Weights of a small transformer language model: untied embeddings.
Each number is 128 + 32 x the weight over its row's rms, rounded and kept within 0 to 255. Layers, rows and columns count from 0. Numbers have three digits each. The size before them is the row's rms in percent of the matrix's.

# layer 8 MLP up, 512x128, rms 0.084, rows 204-229, columns 0-127
097:150183154112071143133159126138186130102130096136128151062087172068104095117187163113124099128058121174121119111061130196088109104147052126155142145101110139155136137134077092093169169096082118149110179163153147092108144149109129159083096114095112139100107132118100138135189109179107123122076179179144114100151095169177218125153153149115144125115120097097155142115164120133116143180100
118:118109121098139143176109128170092124141142157150127052125106154184065139101116093165073076138154162165091156129181125095157166120182052065123116151104152123110123082073125090144118108112176141087118130074164150127149175128132133180134133180120120170118132108115079134173174112160082096118203136111157116122129120092126151145151091121132154210096114086097137162152089130094165150106062
096:157129128131142154193089132139128113146139156174097130102138144156080183134076202145097113132139087113141115100099143136142138147174105054129119151139071129104103124074111101130164098111176184108114146163108100120153170157121180216071163139107080138154147129172122113213169092099172125153121075087156099185094089128072169118182092087135119112122134153111155089116175128138096147113137
085:112086092082077141162191148098103127131151132146072173140132091093108167159124110171157080121143137090168144103068104138162102140134150151139082098060149154116118116057142116129131139080118183130127080125105174116119091015096130169106124137102111124161137172127133121144102172122091166104180069150112129170092149140128160119151152178139122162119084076093181117187097181148111147148129
104:139084130090063149134162141112137135095108098116094156111131111121102116112179099148208114155107142115105113167135100134121156139085099046140138142099200103118121027099106115127180096069118114129164121118160178148189169154147130093127120107116144138143140146158203131208130133115128133131154148144149112114155098138181172132090164150138093135085111094122125047114106098107166073074079
105:191152114147088129124182173156110160107149175146154118134132142096082102168147153232163077156138165045098120111102138146072051131133146108072140106092129162122106139103139134113139136091130110112135126083122163126142170090099150119089122127071133129157203132120155123144107163124138117169159145097158104167125067118116163089122104119219102089130162091152157135117122114115151094053089
104:127185112133125145091152100142160096136174101150125064149108189127153133124130155130142119176175088111137072181157114094185169114083143165140140108120083090091101153101123116125173172115107115086128227130153179113169149179166111175141116148108120140140076110107131129124098128154088160119228082090103106108105133132131124135168084153155086137077075148099117162150131152106132071195136
083:109191139142074148174146144132138195117103148189119130129093138091150101123132107153145094180092162093100107096121123144079117135108088070133110135105134149095179107075092129142097140151113064174089090141155148180159112138105126136161162122102196127096097128111168105131124175076081079155173118223113098120139121148091165128105148181132137117092123073173182109109059140157131144127181
105:099113253097143159106102103169105094136153075089140114164134158123072147114173187164128105151090141091073124144102120131163162114081097094144101086106145158150098085108119121181108116141129113143096176140107159109097115125093119086163162175138058127143141105125155120162142130112145106118145106189120141156123139080185136163135100124147107106134129076138245137185121081116109153151128
090:139166181125171112094155058112107135174136109134141126118101176146106108150186142169165113148155142109090135106149038170087090105110141181136152124092085099134111122055173098087114132150134138116046159091164112131137132115148092139128232096114073167106185093119142126143122174149066115076120130097124127076163138112118132121091167185165120147158144122108162147138122162180152133123136
093:200175188135105133150161090108123134144120093172171084124143146138078138181171147155155107177135146110089084144072126140082121164103135080104141143122123152154129118118187127106132147102098131168163158112146175096117177165127162111126188140123136135120095134135179147195124148115120110089135154116043013163087109119164132160099133145156112139105091042109118090122103095145128167091106
082:120130054106102067175187084136092159173112143160112144172087078115117179145166087148163042124066073103112155119153118153152117152143152092105146128065075163103147077091119116184125123146101172196078122190115166131141144136155098175148139138119130145129140173156141126160161189126136105079137122114105071133146116151133136163077144181107152135124133109123119077126103121071137134148163
097:141151176117098147124122118134161151144128103116149108205100111120088141125123101085106124215117132160111080157075129140169083180137120113120150085136156149143119050164092117157179087082143126121162119032080145096097138148113092145109162160105127097089164131099161100151088169103080093144111145162191118153103111076160165133125120118170117140056158144091133137173126143060168100162107
095:101134102141125125116125153077108087116144080130109139117127107149085106113148135163129112093083117104131122135137072147118162119140133136111151133075092145171128152077107096100143165085063106128111186181136167137133141124152075113125167137129127148083195108136096117151177110105160212134069073090114118166181085112092193146158159183201153153164123073133204145102111133095212135116119
110:150117200154128188098168164186112114144171131149157115142159150135117115115144161143185147134145114143165123133118136065136084161147108108076159115106164172082148138142131109130125089112099148117146119088075127120126171139070103154119124159128090147162183121176153088130161119083098141146187096174139116121162130096091166163130106113161133077124114117117105000081097101110132057090117
096:142126200138102149148126148121138152133088082125108074135108120118140079139100134147136089114166130099070106174083142104160133189115100122138116092134168175062135105135083141135173124074188153105115146117104126083139119150090084163129126113121126126084125142057153144128086147120092087132073167147181154104075122098077162204156130148088130185113139117191087135118171157113100090220123
112:103136245147111110147122065147187090146192101065087108123113107067139174162077110220139120125144117099065111138136093142153145104113114124063074150113127165152110134095112146126174157105129146087104199131144153126134121120111096124121118121130108143106125061084114148142177135109142123144143101134137144090067123122125165147140132139144104115143120086158174148113168212071147126171137
089:177102130130131113156181122114145133043136151201163107091064141158190118142150112117214104188111161108080131124129107130065113106117113119130108065132093123073153156120137117127167122138140081124113088106160170151134173119126138148151133126124118136121191143182130148088141146092051146080212129172096134145116110108148136090109106088115186110118126094149163092154090105119112132176065
107:104088132138135085165136133153156115120172150156099107126128171167088123050078180149159138098090132139130111202154158124113119138129066146102092133143172130059178130107111122152114169154140106136092178153043122128204128163099122160073144127119127128053200128100120084127129109070136182105091125150104139122162129167057109114141145107115167159147148123160110099172105134146111125095057
088:142157162148127165090156119167188106080150134109124116180082179170117127140211091123157149160184123105090058142153047084114136164141051117139132121080163146098133112104124140133147152072130100112117146142103138145113112137108158144144132177141159155133131157150183103186135126080123115065148153151124141054147150065071156105157167179114134158123100098105160136133105134124132066141190
089:122113140092132146118158080103169096155148088105142107133104113193091129136100109097099157094111118157146174105163096135097112217145094134098209133089116118084145128084124108152155147178132167077130134104085092185104144119026131170117111167116127140083096110159123146133133166124129157115170125139103146104155126170093146126178071078157116211070076168125163093108079133145154117150115
112:117140111117117053141158143156142084131196124213112088113175178111109102136184126202144122178120152123086123116108117124119111168169087127081124121082096183130186151161155073157094130129125088039132157062122162103132106146123126127111146124163111144092189126136111117133166170170096182157201178111149128134110119124099133104148111135138206114128085125143076112112147126174126116099123
101:092106173109103175132120115128141189102126085076092146091138129140138122111111137146073070172123141173069090146089157084150139139127143092085160120136163118124117071083080090141112100097175104080118143142155183140130139145123118159163107148156106129095118124116140135114078127146087155142127135103207080151062148112177140202201069160178149133097081121117187144146194113140150095094150
112:183111172123087104113128078143189103115102117121108146148108120109105130130113108155165168125086123091076104113156144108113150176152152151146130099101123163115167117061108074139133104115172125152142175135128127132087165181139076169090169112096151159084140061131164107169135135066119079071111135165127064175126128118176157140178159086121146094106127153078195143162152193103144070182086
099:148190118120139120092123160101105101123063149145113076147140152173095120107079145141079138170129148135160115127146098131188153072142162136121172052131191185156188132114064108148134141119107147083195114134084159145122181109151161158164157164117144100169145151129110093136159114098047077162205112096156090120119107164134100114161147119138168082092105106165083094128122154108126131088162
099:130140179084130176150107056129141173103148094113119137089079130173187085122137121228152133178153102103083107153143096136122158168123097153181147136115091190126074131093093103110135095130145153071123126161146211144101075128112131097061130084111103128165120107101128157210121112096145119111132106155164099178138151109161170120135112102199166128145129101115187143143120121119099088127136
# layer 8 MLP down (transposed), 512x128, rms 0.068, rows 204-228, columns 0-127
097:124121099199129104126102128082079133125124179183189125163136112098160179130046125111146183114177099114137106134153159090142107114101152105106086077115122128143160105141172149154133087153136160080098094053112113142130123095142136146171167189133158177123155137167145058161111193060115116159148076139127172120082115154119074143115101160129169135169103148134072104152102122080183109125119
131:076172142083082203097074095123177152170118114087081082126160145129101105179133101126148103184129116143145156202100172149153167124146094067106102168126136154139140082100134101112127131110174136177118138167206115168151155164139097084113152124107152192056111122100131165187108129097085115124128102189111112112083053118148120098159167097125105123113096092124157155105155131111152126135128
090:120190128083133167071168158131137105133134180095136155119136054185162086170105071165124116115090153129131182065124097126111123129073130183128158120145149132181100120148124141123097115119085085154144090059157166126109087143105079124122142120164093093182167096123123217082102122139114124072141155083134137089161129130128109136135150164123169134160150092123121118139052157137201073140140
080:166111181083143147140078080132133124109107137151160102178161141133158141072127125074117200132112156105075124153125153177133123120083093185124141129182160104110127203155157143141156157144099067124175130144131113130157160147161157083107077057126100127100143059091097095130121134132130086177069162156134070119167095202095099094129095117143156106136166142141108151094148099089134106150193
114:196126074118089093097164121149150124094116168156208136147088129101065126121101111117149144103134152114090122129109078162193064100059121116108145096094114114163170123092128148165121124132167143133158138051119118105110144054117149153141151135109183126115119153110158111123160189054173155118139191098134108125128162134111126151113125159124127146139108100122084136176052092142152188147203
106:100077139140101112169173122123183110106160044063093159094104095110182183067153114079156084117131106121136146161155149136159109100155106084118081104165161132127114118123135120196102111095159175132151149124157112142117098139181153139169137102060130119121138094169159078095148146082095154098130114137116141157154103120212116163121180126100148172141038155094151131141092117157123118149186
102:113088163106128157150116112112120140148112130134134114057116127111151149255126066195111092092155139146143148111140150100126135124182128084116181121175161116134108160132126161115107142142109169168127101108164108131122160098086131057107047142142120129105148097117147255111131121109129145092152074135104144138121122165133152150095171157100125126123114116131126135126156143082085119143091
081:114126131113142135093091107188073059169187142074103133144139161170095121124116132088129168075150098125163168115109166149107146076130132195106108066146106139141099138174144134104168158115142190091138155084108094087133132161161154110109141139126090101151182138149098064113114102190115133121078197052108149122166126142144133124163100096130185115171139149114105155148164142074092131173069
098:115114042121148128165103102182105120151137123158121164135151128123118087079097112126142180156148146118161150130091128137096100161167092139091169181107111108112105158111137157106084126121145125076158103116154150121147086128161202165092113127093135110156147164182157157088181052117094159160144112123169104104119060160110122080119124158159129099153131158089029062101127126183202144099100
087:130104107090105166109107153157094095140130172102116207160140111102146191188075145102116126096082166138168098173084158051138137143078096113099150162143217148141112084159131173145169152089115181111176142183077111121089148150120114124143098136110143098135089153137113128086139071121195125139158122145152102158102113185162134133175123094081112078109107156110086078144129116101081148122115
089:074078062117141080099159134154132162132133129104119154149066053149126115079132125118176181130115149203129115127146104143171046084121145116195146133101133111083139127100194101106130119186164114140164118056090108163151092085135151113156116108101144163125179166113105125094092137102148186144125150111183184107143122063094137107140163106108103107130170179114100151187125132128118105156139
086:084136189189132189140041161141098115061154148104167097089169171136131114120161136125081193134161184187110102131065127165100162131087146157128123130169126111106120128120160180091146099132156117079182105103191090126098094111135136058115170139127118109146095113125122113124091094112094128180118185140127135150097154121118122064155084086168132129120146115141129137164161066166131129147078
113:135136196155107124142128122106134079128136093124177125127124172112127147000114130064100149152199119179161130126132138140123148155150064079114119129148145192132119120197153112146132124118094124095117155105131113168118159142140116165108135157160143116107089163050137000160100160115102089144129139146173114126126144112162136083163101111134131132090120139167098076118103126107160156157107
096:231111147125154109135101119179149123124137162127195136142142184133144119118078126071163106177122142127166123099109151161150154147088121146133101120183146117067168109172171145163110094121160179175132038100126148125112116176113137130149086129099157084144086135100131135108120115070094096143188133182168114101119161141143116126066110098064085110093164170119045104118116174144128111119115
126:162143108143057156161158119118162140127105124172063068137134141152132176131120151147079129183143119097078128161091165078113129122141140106127182117172110103112116141112119105127133177126136126137163135122164151166125171166169120135162121184069112156138130104139080151130131152091041177083116078123100087167048061152132149204085100100144120162121151115134122100105114109068168101195133
100:125145103095175098152140087135167113126148180109140127158210156111089130056148030058108182177104131209114171120101102120125149108154155160126096140108053120145154155134136062148076192150081156143148117117152182105100122160142153138129131132131126117179094131122118088088174170119176128133144103106135091108117169119141078057106138122161129117112107157127152119094097104097122132116175
102:124092077131105154132120136090104115106153065141152188124140107159115092222114165099073127154168086163099124129112119119160152143147166104156179094122157103155112180167111092150114148113106117132159099141166127116099165121150146167140074118150106051147086151117119246138115125117127173123106124210144103139119094168084159059132120126088122142093201165114078109150163126146125131110135
091:106115171068072190126131172146108122139145124035118127141136086136076137101075108143082143023130125144145104152091136170181135161134096136081109181116186170175104100157136127074092117095137157112133174140123118140131088092115122128128166107165141147142059100105136149125091125138178144125101057108181128142171147135154130142160099176143071134171161136141085164103099175139117143145107
104:121115136091114108106073132142132128132089110109203170094137089085149117085137162113119136123160142142124125072111121148176153077167176123196168072135077132165128095133149130119154173120123145107210124062165173095082098170165076088146139143162146134181052072150151085138195133148141098174141205116117137118131136104129136113114087124179120076086152108107102133135137112117127142112184
080:069117084151166157167122133123130071171102095102125091074172095107164155077110119106089157100096160151160190094128139199177108097135128148099125103202130094133180151127101149125133157156087133114087097088115142162222093128089087157119114115183096123157127155137161083155139139153147123109137052093141116170177137196164097118101145143106131130120157139097117097087115158131071160159113
092:128165134152096065135138185148098176125122104138088122103119133116213133097093135152149152078133147078131108185143160074131134095119153126138067098159126112125111101110133197112118100127130072170134159142148141108172080134159117083168172119123178114123164171071145149186137068132155055099108116125124126134131146157177179146103183175149085059154152080102097077142133101112094150147089
106:189110171113155132132083113130171146118129104005117151099122130092130170104126157107185113097097126100098159115134107162131091147087133114130102199184106077159069118095162088101133120156155157177116071158202109122162127099136132121182099112117158177143108103170139093116156124101204112111094116145137091117125200106155149130107153132139126137193134137125136107112105132121076157096062
098:117174074176121093077147101193092045128134137124226081159128197087119146152133145131166154132081195118147109159124146141122110098093119171159132170117115143109082113149166144139117165156123173143175098088158133068143126137118124102126177140110111110116149090116066119128138101167120051133165119147091147144121124123140066083086098052155148170159152091158117119135092146120120171121130
124:095145144113111118131145141143120108144090121109103096125102106112117079053124120151183112185158151153090133163182095102126157164134147107126161112115117183163148104070163079139108028107159137119148144168172145130131131114144130195122144102095113097116093120170245051130116156112064130078194136141106115137100124147153086175187158126115137092141127140132171127119056121145117122136146
097:121132107129106172142127081129176126135132102067124125161100089142163181226167128128162127105140118130128146096090169148048091180105068147151080174093088106071107140117142172109128103115163125153077141138113138139136117155109117102120078096138164132087119088096119161111088111126169165156053148159112186153115153112075145111108145105127110212126105157123217123099132175145135157162125